Each number is 500 + 50 x the weight over its row's rms, rounded and kept within 0 to 999. Layers, rows and columns count from 0. Numbers have three digits each. The size before them is the row's rms in percent of the matrix's.

# layer 6 attention value, 128x160, rms 0.0527, rows 119-127, columns 0-159
100:605498500482530549594567453402430498461519453546538509475417486484478435479504505460493530498517554496515469478518466537550442469558508574583446471468505435442476449446528460516432600626466502465481460510405440422529484492492539519505514580450461512486538476458504409422419517478513453511571516520471429505484523492567593510484501571543522482555485565576567463470517497453539426565537403605460574558517371526417464519584506513527408584504503462532560577456397527512520564536465551
102:524592532567492485468566545469462487485503495465514437457535573512571442539568570559566480483533485541391537497578528476571532507459564455537573514555536567532578502516485571413591511531438448476502573457598598495509493567471532524491492566502548479533538521537552485520494576495514456533424512532561538450566504477409508555508465500454428473424534522498398425441462506469505451525526459436425598485507485552568452496470531562498394492445464427440396541485537533486595590409422435
100:452478579560526488538481510534445412496498582438504526436604510465544469511427484539458474512524506557438520473528529484454509459588567436476506458483570468472394424523526525487502601542506460513527441366550537407443484461464617429469502420398574447512483468451494454449571591492623452579456424451492571487604497549491494473459521548463453483519522544529530541481469540527426496466502448479375478456541464565482486527513457544450615527475472553475569500534432489534488533525506571
103:472551491428494436565549565467538471476436476490547414495604539479570486524453496420467496498507556445523442450401457497501475476453513561456516555522439526490430498567443394510482514551470470482591514489521476544468506400564482481450540550520521498495401433403596502505581487533529485543466476487512537579453456475399521472480494457646538456546455496511522465534485373557542505566494450457467496537448582469444379469546478575407514491550492592522409511505477499472512616505430451
097:420556407501464488477505440508498516459509450574526446548448525452503457470553506570575441433397506525485524516492410471452542534445561579475461488453481453520575479536525428493568440503475600436470479477491422427543541610423531508497522437565481516582441456397526550524536453549472397602541574523438507463487468595524486478472521468548522504566495462450572505417462490451535479384536603393483508562549468500482509598515418474486550469476566513494479508550477394454517552494532515
100:518487470484518522504516574532587518450439445519554516524548429607547525552521439497542480557436534417457496536438547459579444479462525492526484502518569589486558397434483451574507551558454578498563564453442502578415504527467485505511486531477531454431580448390519429394456552452581526556478507538475482419553502396444474472458562457549533534450494537481551510555453554359461482535513552440517476441482534398504590487563454555460496546534481516488569517580503489534475530610523539
102:475505544564459549530483664524469487505494451431487561527451490502503468531465504502439589423444439519513558542513418501577451424486508500495437565428531441452425542489482439542470557578433425501401532509493449498572469592487450523542468583409462534527460479474468535502552570583516522563543503563493413532503398541555455528459403582467524432454414527440505495545428578491466533523532596565583460490536495496513448519513462490531439435500590550541536621537543509487499479499520450
101:563437397629463478552433484385554510485447423488488499448567532554520521473476579535515468551578516481460540476465462523522541482620539497497513508486439464513545495463470519416513458480456561552519518470533529429463445574464428527475538532540510537520505600486538372538430554429491490531529460583459450528515475396563426453588541495520500503407568546455446466522511494472490556549521408468523549444554502520572482470546434555495472465554574452527468561466592406439442528530392535
104:551507499562492577573517467559584554432540459530514483570533470518470506498461523572555438531536617471505581495603412495537501436630430500482592531546519524459549433606548505574512542377565497479393487498403439479426447518450572445433398590441601524546467397542481504523511511540597496473444473450495547521455528520470544448510482508415552519509544465548480517512467488504517429581510417540473524519490509510481435500489502510560465425488529571507511455456475421497525456465500495
# layer 6 attention output (transposed), 128x160, rms 0.0651, rows 119-127, columns 0-159
105:436424406540495507559395524544568489533362497591514532481560437485562495451502504470459491496490457571479581460600510486456465520480448481469535529488557514516572533617377482532458438424506515529476568421549577419556588530558474472475509447535552436453471539422519548540550524473536567473608485618479483462512560466516385489526427463452446427553506475445465506535515433512507557467574522541487474514532501513545555472476539446536501449456409524541477487492526601463495467529574451
106:472475480535497510576503471554472488458483551572512550566407503470440512405554417450531515566539513555518390511466481541373508488452375508530468507505474421487481519433468429440492618509550515493461526452459488556400507447523478492495511464442517483364476553376445528473503496563499560463494489467537566517544503565458420466515522529484552497542458531511505571503474571575440551486479644547495541611462493504485474570586517500443580497526455543553583525505396526551517418515485522
110:434534432518494519501618474537464546545510525589545493560421509550476437426520480503479519483507513410510482465526517426575416441412445592527535473559426533497591541462560542571460533526459543569507479561439503605525557508474359502538547422634476547518499494408596499499489432489456546394398521486479465555550501522452577513455442496433583540422439577452416454549520497525540549551515523542510551545450439516498449508524465424447444486516497530522451512515500518517494541474483460
108:509536484480544567459470403559506460568487524454490504492478471601462572509519501504553549466421500535437522477593571487521551535596470515535441546506515492468606509501522545494566531490475627406490517463457489430563568557462567509590449447454532407559584623493444412440480452402488509489459530516569497399518511451548516453501526545347501453443566483485450537472494539474492517454495602507539517553503482464483434512427508431531456516547542437545494528467564496579527428481439430
102:560524486455538527550548587466512559451501532416503610426613519550580432499491475483437502506488459430537473462375515432470460504588472449527538536531483532532498498460538469479517519438529505551471494502447512484557468457508432413476550520446474479517530521481436466523493436479582610443412446486544426461589423428537473477423480531495557540472536537537387457501535492468540462513402562536540380372557544569514481503433598569488475545434438482496497509529522502539474477532525619
100:518499509505462528493518418537441569519579584469470616437515536499506463479452500466492481385594535557506552475544405558430562508440499377547543494430441432531504599432554486389597515488502459482490531556483531426556493496557513572424550455562506575519487461546526428512635479567480509518465479509516525550500447547502522460544389498482498443554503565540473431565506505603485494482389471556486472489441462521460472569426530459534511477566491465524525461468395470461433458519460541
100:466517487441556467474610401400477585509533472549398517446540467395517481478558597573505442553486558586398505439456516467486465475528510436535538469517500523511505474512500527552521505456499560495567487559523517494487505350486414514476545412485543427503566508414522421476499417441488493483533523560464595482543556460485584448482491392515511534526535521501504537598540429447527551479506380463501571468563488533423499501543485505480517550518397511571458489523528507494615494487601458
100:510496625433432522501480568572503439450490560481544483467470498425503513575437447463441453489473496519514494512550444529440440583411548509486497469473565508471460581431498550541412544524555472466491458511494493502527553356450560529490496524458504521472486395497419506549586481475488492462476587501590558507395484568507575547479441439468441403608426501550543607476477436526470536502516527590542520521427492486573449503517537444583532539561474415483461475543472598543556491514586471
107:511432490496562442459518574532472467500454491530497501543484520449532444472539402407522492484509419433493517458491509470528473548445475538478407461525470467559568537374427536450491521564484556541577547503538520483477520371541463490495530458543375474542570586473537402431615449419464532562492524468504478514582424528534392497565438577487448599504502618497555457526474503430468528519490459492520543438568425486505422571499536516498607550420471481490534487480428558509457493564515496
# layer 6 MLP up, 640x160, rms 0.0747, rows 0-34, columns 0-159
090:548556521484522434488443520326411495570452449454562554511488548538434512454604530533573511448617490541538494507570529461485407506454475570492460462544364504466431474467516453600428520445499511500514507492515553579493490486464468494519588519538549493467519509520528513453473564445506597411507440548507543464496501422433457550588482535484607501564542483504513501537423522441463456454516531492578438510476585556551549447492525481477465500496554522560558448545607529550377512517526461
095:501551424409502497532529387444505406530466487495475373527508538513475427519521513410496559616467506464464485578546556522491517406562408506559564549523476450423531496508509536533551508431405477446493530417558553543508483538514425405450517521458445538440444481528497565486533585525494554583444501444518541468608532484497421458546514551547535454505461540543543552504544473507461490614468567494556507547573423595551496511570544425467537483431460459402491453457550492532504424498454514
104:492629547470533524465512452552478514447589505583543534454511450570621488511495451490449514462543430537481451529502578562555438519620498492508444571502524437501542434432435506482400497526467476508438526564409529524514485488546524487409448587427548539551424504452535531446525466535534435411583408500476454465411474513450438467599459435549367412497541561575524535574535471425521562497505540518537517567553539563547527482508560466531462483586466527533497491443477517516473532529479493
100:500517439466526433510458503518431421456541509534519498450515465517545476487436526474394515518466450582432437558422476575577518541649491461464474538568485468573562504480538544584537536590491480506563556554521456612520487460479426536526477479498491543496371491479524467494507423499455543367507537442510464469474541565505490466524543483545565493456408512535539555494552494632520446433565535543446529472540563559396481520559435461479578493541432510438522495479400503376498494522455495
096:611493476544478481459565517516543569437514455507571550470535477396452468461508550445506514508545597509523487535550404513519508438426526465469511488556429531492537428456598472591588440580498431490552467525530466493468527619435478479433523541590469542549558467467579504443494530433555478487468442456490524435568501453404513456544568524588531451534555494480468494515499422383404427438532521524542512418488459484522551480474509515494501534558532570512497446401475392549425443534498415
091:514464455484504547556477485489491505450421581564550540452461570433456531372484535457486542472475538596550527471513440535458456475525411480531427501510446480537461459600551518512444510500535409467471549487504445561534570428543643548606520532547489568536504488578469447551450456481559527462541548570557465515460499570528454521440574541496452467530520507511450503423546400526482429480429416506539502556511502451423452521453521559440379413423556481434506521481427554437566540520468448
107:480524470504529465474506510478507447518499475460463459502431557512482484575522531498535553523500530503489517515502527552591461446531421490476464501480492507522610543499457479473508458510555501493468444543441593468451476429459516533579394530511531524540482629585547549460495550464461505438558457444572483606425507528464466535580483562462499511536601506489469438546467452506679491507505505457489661591520442503440429534446574491499407466423490568361449520452576513500421528521501424
109:518444506478532461545564581512471469499456505490411452515512556548483540468476562371527495513488475514528447466502530521570540545515461460551589501506510560486550507397463467429486396471531517523497491465477562527542603559598451499493566532543498551582499555484433518506537464570447488362422559497587504471488525500520456509405508413575460419432465448462546513403572514460453462566550514568570515513445449492545527510449416471523549459473376524549511555516452490539451552633522429
103:451548614460662449468460441455517529504465578476536532504491507393483451530496507527494502456512518558434510499539469410500575497463429549524493449497515471524448467587517472560471481466637464510511498475470567477436524414529597460507475557443508477493418447502516588443408444585426406590515467473483508466432437481473528464454507523474485432470592570499477552499541561516578563465584544460431393489488526543480427566600516502480474491519503474436481462497528533498460560575536582
097:446595458534478448456479466460419544467487448568520542418496555554494562503455520529475534537432413508560548634557494518526546449495528509458546516489535494469510548446489533523497501591492434521466400484473483497457506536458591469465611385623426503470512484477410464398543538532507537456417508495453580546412454475498477483524502513480489441485494522536588523538409470585456424550472589528526571439430529485523597516423504473454474495577511515517553522483413539494572547590538425
100:512411398481547423425424616526491550625518549394617517515514492473551512425521460554481460570538516469594472482481406530514551492541439479458530561498429481500399451560543485485508464489559558440509585549546479429427610449486453498507574529440427579441471509501448460454474505500409530504527471503504619483525542531529503576439565478530500507545452455543552517470495502517538497650439555441456500453452467521477503496536554485440468590471496466510536473481434535530506539451483543
104:523517462472579415517457515493520560509485490475584463474491567557553643509605511612487531521473556494533472442497402527521472484525476462583464530465397509559528501569474457455517511537425592410486374418492434499592435550526444443506462424580577490465555553453522514483498515466421554525597574475520527475463421470535542415448471488526496503460535522521537413496574500431419504529615474412526470535446439502467408564468584513511566498513494457502446481472513496480499536512540510
102:499370501587481413521493447428512464525445536420481534378567525531454508453546408473500586477579443472615570544397490472461486367553519484494524582503509503522558440487474506482529455559568479517533515584465512460514465489487532387503408597549497415485479405504466563558496587508499564496512592539467508565514517526518461467529591485477482397487555601520461442514457523486549446513481511487571492555496600499463592488565493546450462457512477554548521448520519563476491474480491507
095:519533493493504454435548505530516591541470468595498545512450411606424486519487537433481508524477526435510464439440547486508481491434531471591485471443455508478472457554551495506573477421461454455505476549556466531430585464628483540524452521530415398430440523484525517555541433475567583572564430487386516487566482497551482427602591578491522433453482482489559530550517476473495621477532451545556563523435547522488476470433496447488520527400455460521504473410518580542407532463444511
103:488524530538532525522425486553458439450554505469594459465478490386484511497548462536482516412513421454482400518503576441526486413447618553631522536406558527554560484500490359447460513538410416479512429516557455455477580517538453504505458521589547455458528492528548454487514544585547445518554468489470546454577497523493563529513364481480497508528493469441457527528465491512444566575502461569587469523608507501507452452490485488403451508557516505540506470510398519513541564552466559
102:502425529465520563484519447500450553530525484552501423464441521556422502508482486578540501551433466431509418410548565596601537488581368545443598442507558502520518544522533420488462530489545623524509500463493465456387457470470457592523559460523542507417502434600515539474526395446554494475505487430468463565516536506379480508402545525491488444541492468517520509547538572529510549411506548469538451547501487491511489467509559485502554423475543512435576476502547433609483496497469593
104:525477491458497555517517507425472461567538513555546509600428519481456539540498538397412480444505533488558472415574499492454380518479553600454546510483530495538495594487531490468536375484484462483459505453453452557517577596588444522389520495478476523526502569524457608451497555487540556535497529410459567406538421474504538525481488507421535469447560508559515447468570515512517454486459456479472549503457482454541406579539508518503485472605445550545527442451389472613491530507395531
109:529494515554567565440453569486605547539453543495435537500477485611429474530517570531472478486497499497478462422490637485439515596452518602439553542524561504567471460430507436567546506479461508479479535471507579560565538557513448558539508552492508552533542490553563518402489562371481476506520494474553513442506425499506507447536437486456534566469500508502455442533494374472395494503505605463524394516510509399454525404559515375542469450524476554578442471465506486494491509452442475
099:583454578498496485397383515411512519491546465564504607451465543510509605416412468470527524521453463421467523473508535566547511481511512529532465420492471519519477630499503473558524480473453445497551481497541450442542472375482464493401485465437493509460414489537503533436568559505535547523539528540538461435466547527533545508515491512555432548483587482442499503526480473539468512538447533521500558512523423477415520509653451574589418389498482448466447537471442484521444594583477435
095:453551526491482419441465477456547511420520416609433528560550551570482657485446470514432543506486441488559577504566514519521508444493517474452439566505489509440473485502502570496515363504521445413519555506549526544527486459412515505533506437574421537483536436552432467485458518494487427492473445477514524528496469446485417527538538569458569433484475489551532475551493516481575530537472571528536518620531464385481519511454402468501474496429553466591581411637473550499565523519507465
105:529466492558430578442471483462509546546470483527503466461436508497485458564559485510476549502462546562424558527502477396454509570618539529527475575412503480489444452485429558540507466487597574573477552538440464498482423524408526517511527566565556599624547476472504442504448472332526479485568441503479438494487529494537569457474555516598449511586493466554553528484556432477466521494515550479501462422436505395477489449467550564470470428555463475434525415449495578491472492459462581
101:566468489495511477558426467551448580559588586530438470505491511507424462371534464494536533405512516529639451536534474478497447433524454486454464487580604578548563506506595451492505534520516511488459484568464436541480562410445447551556448499547530480524462546513519552451541517464485495609463479460416523426428550505459552617436569421526511527516499429404499587530465476507493477493601536535507477570447569475515481478430563452519519430580462489497457432504459524539508433430469494
099:429539516490511519470552533504526544565523510462520496601511495504502444574493590480408495390518540442511492535430460475507502489511580496647580493481526424502478522575478513456538423430505443552503500499459540547530593476487402561521538583479580630514418548581576512470435494509446549428423473503512487416504554428468534596597462538520412509494475489482460536590470494608455538521531559520514414434464494506421459508504513478406451464494438436462425516501461494529506433499519440
093:501529530507571499540480452483447489457452421468431484466543539494469438601387497445480383620457579501489453510504496503514499380467394548489575520423523486499478502485459443494501454562488549537563473510506477532449549511514530459478537398515522536566440587502451535490622485487536603510536585537489578485487427506493401536475513530519529375570512651505455539486524527537538544444524466502497519519433578380490423521537493479478553516474576577470471468418502435536531486531532508
106:483557493549524469421437561418402412535494596594533493551466426502385551485498530526511518508514535481451534505526475535579492560523494477559485496502389531526486581423515605510594596373499480542504513506445497465432524487455536557503554410493548486435482484467524650488527390482572440555567547463554526496505472477567496507562548452462488477409493459470477499537520452421529524466483450581473463518474524457453539449500592460488514596497525458519514404504534517479411459468427452
097:487484500525500554452497504446447558524534445442496462456549540616537533443507479530515525421436539504516539435459379500571389410371515524538519537515459548538617397444547523552557412599452472619479483549478524521497517419489605481471500552455578570386436434508556450519486458441478611533548496466530444597451494498495464543547421516461479588414491525481463499571468510490521546511532483455507490477502485519496526543493453467506464467525514527402537447566542437510511486537477434
103:449453494423446444440443508472516523456471552475468509518534446516532560441631531582476485497420490637530542521558518573442680452512511409500466569411556490613492523479562546489553536500451568473481522550454517519540523503502460509423537536533485489516505498463522588439588464534530484498467483514582550587583505477470483513496513504486503445407436461471461491437485413605589458461456587512489515537426458492538480536547431494509429520445500458428475549466452529556464451533565419
094:477405572543422497527443499453509583578529510616436488412475562479445497521538527454495446522501561526536448503556503556513511472539438509543468510483464548546431573428436509598553630551441518559429376561528563500586525485465509517479514494518510537490480517507554456421554480449544582514483538524609567487518469534524428493484481516491483427497581462494421607449480563515529498542563433417498503522521448500411415497477449501493464548527389461409453579466405495494530457454506553
096:419489537512594461549588541527493543514506488442429470506478443490481476495485498555480494524470475465556476406477479500479476479462438399476562558496516572586488548461556506494547451518520433534551532443535440408540564494483468438568434454491625518500525523396502474459445464447480533500442491454520491555632556520483594566423567454466427533599477503446568447467609568474579403544430513466485500476565465487465383505524455481505521484627505505453445490600520516485523591517550495
094:498428436465454533477556445379558489569472506461538559523436490506471516595569480463479520492566524432512463457526592464470558525451432552399525489500600509448541407448490496532483421548540541487491562516508611452529575553492511447489498550484436494559509561505477602394523489459503511434430500519527456552435457497503534495528468504473374566524416541506518518516461471426502491519455501547586532558516544415432458414487540533494547414565485629489467445458480539509397558475599522
102:509509551491428483508490531580428482608448463523527564420555518419487483435477508471455559529579420502501462560545638512533495441436396541464497449517443494502508518513502475469404498486400499414450437482555477592505603493443512465439411573545512485542415432482544554435507578490445515523534562577543557587460460500439502555486548537500463486573479506397546568528523525537480415519507456380500520483568399554515502455523572455490461566522524534503472504462476561461471478445559560
106:537528465549455417597440471545473578579527486559472510495407448447619471558452541457481512524444525558546485531425542542482502542523538434593476490500545469511510399427551504543572456534529544547512528393480476553499508528460474516368429465541491459525412537424407564446567471498493494477597537485482532563533542485564464512476460416432423400483529579502500467579428500505493479570549487559431463518469539469450571488562523413436465520454480526519539512538503487401476591510570546
088:421567518554482480444405468437424485451556553484448487441574507468428487489529542517543474483487326508402480437481537574508507533542428546477508551477422548488515473460526500508480583506512539537568499583433482563536568530472477513561420444620532477478503457483537463488493600504495570516556537478536488513522551441565493483570489405526488516508547497443511622500582423564496426444476532579505461482473579410526532373407487500526510539470541518539485546534415570513507501584543459
101:537515540477519464554576398504484506467446492547373412487587500526586600450549421446558458474473544441529526531551503473581499544550522451459542516523512517483478463501541547515528449598550543551458524430621434494528444431438491480471463536569549460469481423510483497476570525564547457549476504420511567454527535456359453547524548520623518518489565543545524534514533516511520409463446446444494550573513522508475484399488456519429507436445465550558484428477571481417522385541490518
098:509486517493540515475554424471510518495524573547506505526488510534485493483469506451489518436593386407457497490501601618396502484527460520507511504530542405476449578465521526602571528404519504474484522477446499509554546570528426440451497556486448517409564567526590422543542471507529514460503503505565501567545551553485524406554516474566486484524510534504533461515436369552510504533523565407529495457422382442543458515525516530462400414541417510510623422494483584542475455486442455
# layer 6 MLP down (transposed), 640x160, rms 0.075, rows 0-34, columns 0-159
092:512519535515511513477577524550500510516490432486407484561439521528461542499445530463496495534451436436474502471420474496488513534532518573466495482418566518514563524562416490458472533528398493660593488523574585557526537513548525461474414431552485571595461500461444463497411454549612469494510581432542499443511500588510496546407491522570434500535417464515522467451486428508487490555585494528448490528517472469450497589538494445478498531457497502466393456567445381545606441517412566
091:393577490503545581516473490446568515426523469480485504410527545513550445540481481496485532479546480473559555506461515433451439544506500412492526516562484415438474595524585534534550556521491649497568529471432488541482439480520464492548540550447497538473562377574527507516455491401616428548416554558439534551465472481431499545460498430489577483539560479592469508504425520541540539454407502494455484439452473604534493513514428477437542494460394412510537542475470565510510573465442498
116:579526515482538549534478436453535523540568501506512610482498402478524463457473542511563536446451535452532470616479501515533380592500461517518492453528539548416539513486603505530365428507460529492423576441439537446418482492447528479561536628603384439497580534472510536498477427504539480576488439490468490508551555469509524476479541452337508447443506538494472529490484531454497521392495548448541446472487518545515559498577437527503545446514484524544530576488416516514495537425500544
093:453459503557476500552516448478482459583525451512465529517525516542610400456552467550507505556533475526542527513601490538495472496519515511408475379543496446623472449536552456427503450477473475591619434506482551509517573511612538524533473513586404440502440500426436474475534490560456481548463538478410561551556541462471545460468439438374503550445531451488443497442521530471519421478566473469542506500502450470543523486477539548518444489448562431519563450514542403574542633514455463
101:497471500409536404447459522532529501488522540431564528517548499473598494502624550540551422520469563486473483504444427546523534529454505433571544476553486449455503460465518484538458530536407581548458470477476551494531464512501557450414539463576523595523587508506462517534511457532424564506459526577498550555436516479502444484435499498474406418493484581502466485362517475441483602475551556585542533389475522439547586522529532470527550527458476545472476497522466350510615526428549448
097:494487502532472437431478518542481424512506470535453482474472456465505465576479462481396424594495449506562482575509527529513550546398600471465490492485522549526502432554563522558459601517530522505437562514467481430471466556508338502599436451499460430549565461605493477540510476470533462612489543506465498633467534502553585429465501547517525471483525499510430526490463466501415473490511439545526607561596496464474538401415511477530491563449488464538454506504513517429557525462571379
103:495523542449505499602530513450467462482450561479575541397540435495472458555550479422468538539556527481528416452507466568453471512578522496442501547469511563382531535522432462508472477511547577457532502517482458581420560493541508482493517435493583537521611394476521551531526552551508454527431569484431446537446500514503577451463379465541519540454500495441625513522535525501472521518454468513496433516542385471515528417462527498432510484465536503531619421534570448391490508398575578
102:468568560535448505489518512501483406470546533471473493501565493416500496430434445474568473492505537504511564438452505588454420528446485451583509509432494537528561411489445492487469585572517481483568400487490523494536436531508527428515508478533481527526478451447444453527497538513593473513442510396427449592413573473542553454548469487481579542559413645514444538625500583474530458592468470493515467562444385528500439551506604514561465453536452519439450493488527451489549535578440506
103:560490551402599425490583506469480466600586503488551436499519487464576569505566498485492448424427427631499489573401537521606510501507537465394469448504508513550513513537537531504457542503503520604489458497538449556503472517604483517471540562481479532592468519442468468558387490490477464441436486494481516473487522535354569484544351542548522478561437556515445484515427496466513538472520423560532486523461500419475502473563489594434493449514545517469510448492507573523516489420529495
099:492477552555496451519487499504487510501477451564498531546502481424493456409553532545549420570539509406573475458507526534428416528534529588496511419598317478475597479449555466513519493479475523523584519497527503569455464499428580463446567509387566499472502475423506516480457525541560537543519517392560496384479520622563520483551523460532526583527480423452464479487503530430472536455525548397535499403518522506426500510518584579480534535494427531499440498430531454519418513536527500
100:473505512466491480483489428484572430591513430547492488482490579496444457479444455551544451574468529444459499438465557494540417481521419620378460492528531445512539545517503564519518531454500498475514457502502528509519636501580591492534496393544416509492612460486506473464512448466568475523489622496507555507509506530571567491629386512557575539496630501495504492464452495479426410530584532498530516400464439527517462478515499459496562448550511527456479509425525561512519587476451428
107:588454478501513493362424488568478596470545584589510447497547477490414419557538499478496540516421495444572474376447499572535499464540514534482475528522595469486537520496412482535480465506476521558473558512494528548500460469494366460478518463439550442515492485562568500489563505418535398530513381449484436492494546445549543486479570454519529539593552501415515532476429433557557545441416512549567537499556532532467543520547640460483412452534485523460491465479437468523447461532484531
098:523547610448501469528565546518528506492524534462517514531501420579440507611569574561505570536495502464478590377536463531538521505497521540438538479492465467549468461432485547508446533444446436435604565481563528483515508573518505520488517486528431426440459532537480410509538497511497420369452465451537511491467477535502424516508435556453566600457496411545456571567490429492433423447470589632485551470485502522418502401525507467495524508493459469475538525529503617503541573502594475
092:418486496572537507531591515457434501524517563473613568430481486475496528483455463488537468548562527603570580577519516500565442478506473552463470460425486482512408518470500545395414591572536526416544502486569463431502458595526501453451507486408460569514495462371446544535532612534548424483510466549452497461460542472511536605455513502532471451523532531517478476548395483555484488557622469464551461470481384476504477521503532583472473513572553474513450499567519559531500445567468452
103:601541561535451528436473471472460561540503506497490570478410482498459551483497493529534563513430500485495506602557498569547462589516499462374535537454600534519487549435490467539387485437492562407506507546558488431450562454507506479510539517478530477550451461487524466472440526470571470549512492444529557503569528542477468416497477467518408547514528446493485446542558385393517416494497543488464557477467417445529563414468400466444598544516636467436551568482439552478527453541582533
103:454530555450498440512486485540558518511613514592551473422518531470483417513489402513588460518443470462595475516549457536517511606475530507582437539551564513380542498412453506472520555511477525547548426459488516438448548429554533437541486506468496417505501386553422477534496491567526470576537426473444521562595473518427518491422436524414566529463519457539506561555406463455504557597492475466486539440513524463496527520517544501503506472497531542542439426481534504536457533388608399
105:400610535535562454547511493504525503468436525526429539410566545449487507498458532508644445568448488600486371516465519506521523394536509492485505608532473564454539487505515500597446505532430532489457403400504485507531441495528469540518561455495545529570444500458459554489416588610473553458462502466452448468505558528406460440457449462503489435519533570526546483506607501477542548481520507510504441489595510425498486498524522505460423504508446431511488427453602460535443423463463545
103:490531487501498535554554548589438542545546501485477467501531487459628453508494524437479461496548389488543485483360561556583462507532547487543457571527480494481567456547446511595524347499485523370442491481478436495446484570404546513462466524506567468453570536531490478441498456527548466414406477456545491433518523550505494538489459555443482529455505502526480453511549451559608507479480469478471523447541501456506455605514531529506537537423549474584471506564468648532524453497578396
087:427425478492490517577512467483454463515434466494509486500435589528476555503553472562499431499411529524571483578545574456425431596518445507528460489563394491493440587513552569616453528549473464502509502548519476567469533562417561586519529461488363551513501532487434467556440535488468558537546503527505491506455565454542555470510455415446529517442344536574545525511503394507497507572526546430539568526440485525538461578451523469532500466457549436509529557439559498404514562517447480
095:461472510527492502528457497538538519527517486594470667504475419520571466487474467473509434507431449456558513530545414516483417445483531489498537497569451578510504541503470516616475460486536510452540506420432560487505558500487523595489511482420447562541555470563464534503468464501522558545465428544614436482530532365572506419544386583475506502478550425456555397452470538469471524552480534572443563461402557516516500522513467497477487464446482484484540567484591484380501457423591509
104:523495456496530477616518541494510574599474546472457475489512372391525494496514451503493455513506554503557542512480577556507512505443404543506514500459465588490533558419458513424553580545543527461512522548491573451514521529447459496554421472556394593390498432409514519586434513519521536415512593564480470584485511498525464515575479442530422545460433496529498526489447513574568526549502466495533533426473409528483471552523410497367505514456521503573496571479466391526471450547443526
103:439444577460507535492491476490481581467462491408502529495472546470492544398444486423607527492462587548452488547396508448507484483496518505569444560494521455526537459459593394448488444443524494428499502472558458493499495456439450552542471502545654569472534422531524553507535505524507556516443493546570466507560602540529460493348573484425511542479461485491423496548531462600468442503511517529469519434439573534524451466523506465591462552517566540569545480589556539420398447515497519
099:543404501505486557512531452559463443435498497415470495482571379440528493559519500462478487502425452521473542526412441498471483526527603523371552478545529591542447441564469479452577536631584520494504516509521508544488426442476534405481447573490607446586432536542510552456561545509521484557481490480591499388562555506468470472532423566620530541433474486494507507486570521516497544430405442494491517450468502507522436506517526476583499576454542522422490479562441478517443453502557507
095:602499452503470498481525439497471495552425496443543443553557521464528454404569557587557442369504420485480535608516527540562454504430405492435484429610555454543459476506526629565422530510578599528510498549480457481473531536511476497486516470476508505536473524509536446526341427547545448481507504490557548462572528495457352422516527529551477562482447448450484420526548527589527518490463483463495524506508459541506434468504534505544432596539471493493507522482517512466443443451569551
106:506455461564482482523545465440470464488525522502477436374414480536539488463533552448401547471526514554425521523466521523490524497497480417519478526563529463499463566548577532481519435469483567613480553493546634464433510510569522463466459491458531545481479516532555600447495503473451444434573545494535463544492476534460553436598573559444477662547473536479538503518547450422510422489467545461456577407457470441474492580443496420549405554470461466541478442482514572570438409471566482
097:452470601453488515496387398516451468469474494606442627440468474455412440503501483502484529579525529494462455532525505589550574519529519536530458448550464509488518609464544417473477538525496592526490464477528592478444532499575486586529540506521391463459498491505457557596470421449596468432522489492435578495507469371552513462514457486490607559517498476419494437550565448440472416527509542477481469559465474532385558498488464466493474574516493445535457525586508502556562492546526509
102:484439480560469526436543438466400520496529452432621527530335423458455472564592560507537544561507444512526520482592525440481405478441456540502543603512466570503441533529532474530412478512475531408566466415443520566512499483517560557550546475474500558493473436456458541497546574471432565495565543459489541576471538426461478447512418435408497443536493526505461537542512586581595465490500405475510450473504514511586415516548486513512447484489501473503527496546422543441500440511432516
096:521534477497602481451507547543491375546436537531492491562483468551512485420438361579550459527470469510509460481480494496490504520527460595563426515530466491525505475545542514542560396387547558593502510527477409484518511537497450469545488475461373486540532598437566517485450574448483489393549400457474499555492530402466535442476558552536485493441511482522503376504491494463531424494437479502523461461507502559479553526533541550475555506566512448454576590523482512558637524430543447
094:514524581524470528445386432400532485464602491522523448524441474510547561452555453489566463462447528523471459493560460515428566532487495493492474465435633583486558473582456518557426467480501430447496457449521477467504531485487558581445512592500534513422514551552543571513540529621585561490498491461535477478477522561453365458550515466474496530501512445512556463491424441567455496508621490609446521453584500467465552419462478583541490527493434465609487429505416522507473500496467523
098:491585478503523569414520530427436431482482451495480445494541496550563480594547537423391541536413445494479472457530483532474539461451551569489516550516502452474401533452499471495411497495556578463468518537538551403370436470495448517558447486501499480464560488536644417528550458581498458527432571434525506450502512594516534520549507448513472427516432557570524418511532510480533513475468580540623506452522521552523474515525535473516545618450466433458481426391495555535524469531559493
102:574452495515525513604516514551515554496507526491502523493497456457450473561514422447496481507486448507612422511506412485528593444544399563456501532399509522449485354444392526504548569519524483460531474604473482451534507502511524497487513499474474515427509474436499534561514411568563489549540550523529479533561557476577434547562526454441468469512535490500460429607588447503417512442564524526472490490470460381547636500472520427457537476431468537463545514578451567537585472507428570
103:484456522466535449518417492424591428498554578522448507394486573435557522558453489359456490561479566507528525492600508463520626528527500486373481534474451416509567534478565591544510519568501462498527514439530545527514443453516443433535502551514513533524523534528532464412510501506452538517487591505512562482517543539491485499496472453463490475469562475511576508386535569405489505452513555560535468435550523424483467477523446421556546570386469468481512526580658523488507461503569532
087:448560492492440437528457558538454397568387505438573452478492467496541460503440589468641423545490528555481488494493490474553500473469552460499425505444618563541471572450494570507455526574463493479446539529617500470568461456521543525533524424433556499559439422522495522499502576453515444551607576498544533574507479415426588467501522461458518461530514510608527500486519491492501463521436470592595482493439468525479539468456471438391559516466408476522484515521424533513495528512408465
098:574507548579555539461454491611458518506464441564490412525479519407413526519410543606502519491487467514390500490414498501488545436469451465546427501577488398494439521522516463521533502468438552448529453375477495467493485560500537474495553499478581411470519493433468511658545508534531482601488514458484506507475530534475501493483397492558452478523496518539439570495553465546514470474484431605481464497435457517580491523538499460479562528446478607473452537454557574611579530491604485
095:518485468530583509461472449529525602504443551526458481455416527480525560450549495525500563494517412500400532479498636464435488522505410528556468514493454548538561577501617539375549531448467423466478556521531490511432548563449474480480431494480434417453505369404558452532526528514499572506458621511451511449497549591460493539476436543528580500511511480534459493463482502536559479467565505461492513536493440451501458561571489416526528553471551609467502522437542518481393482413571480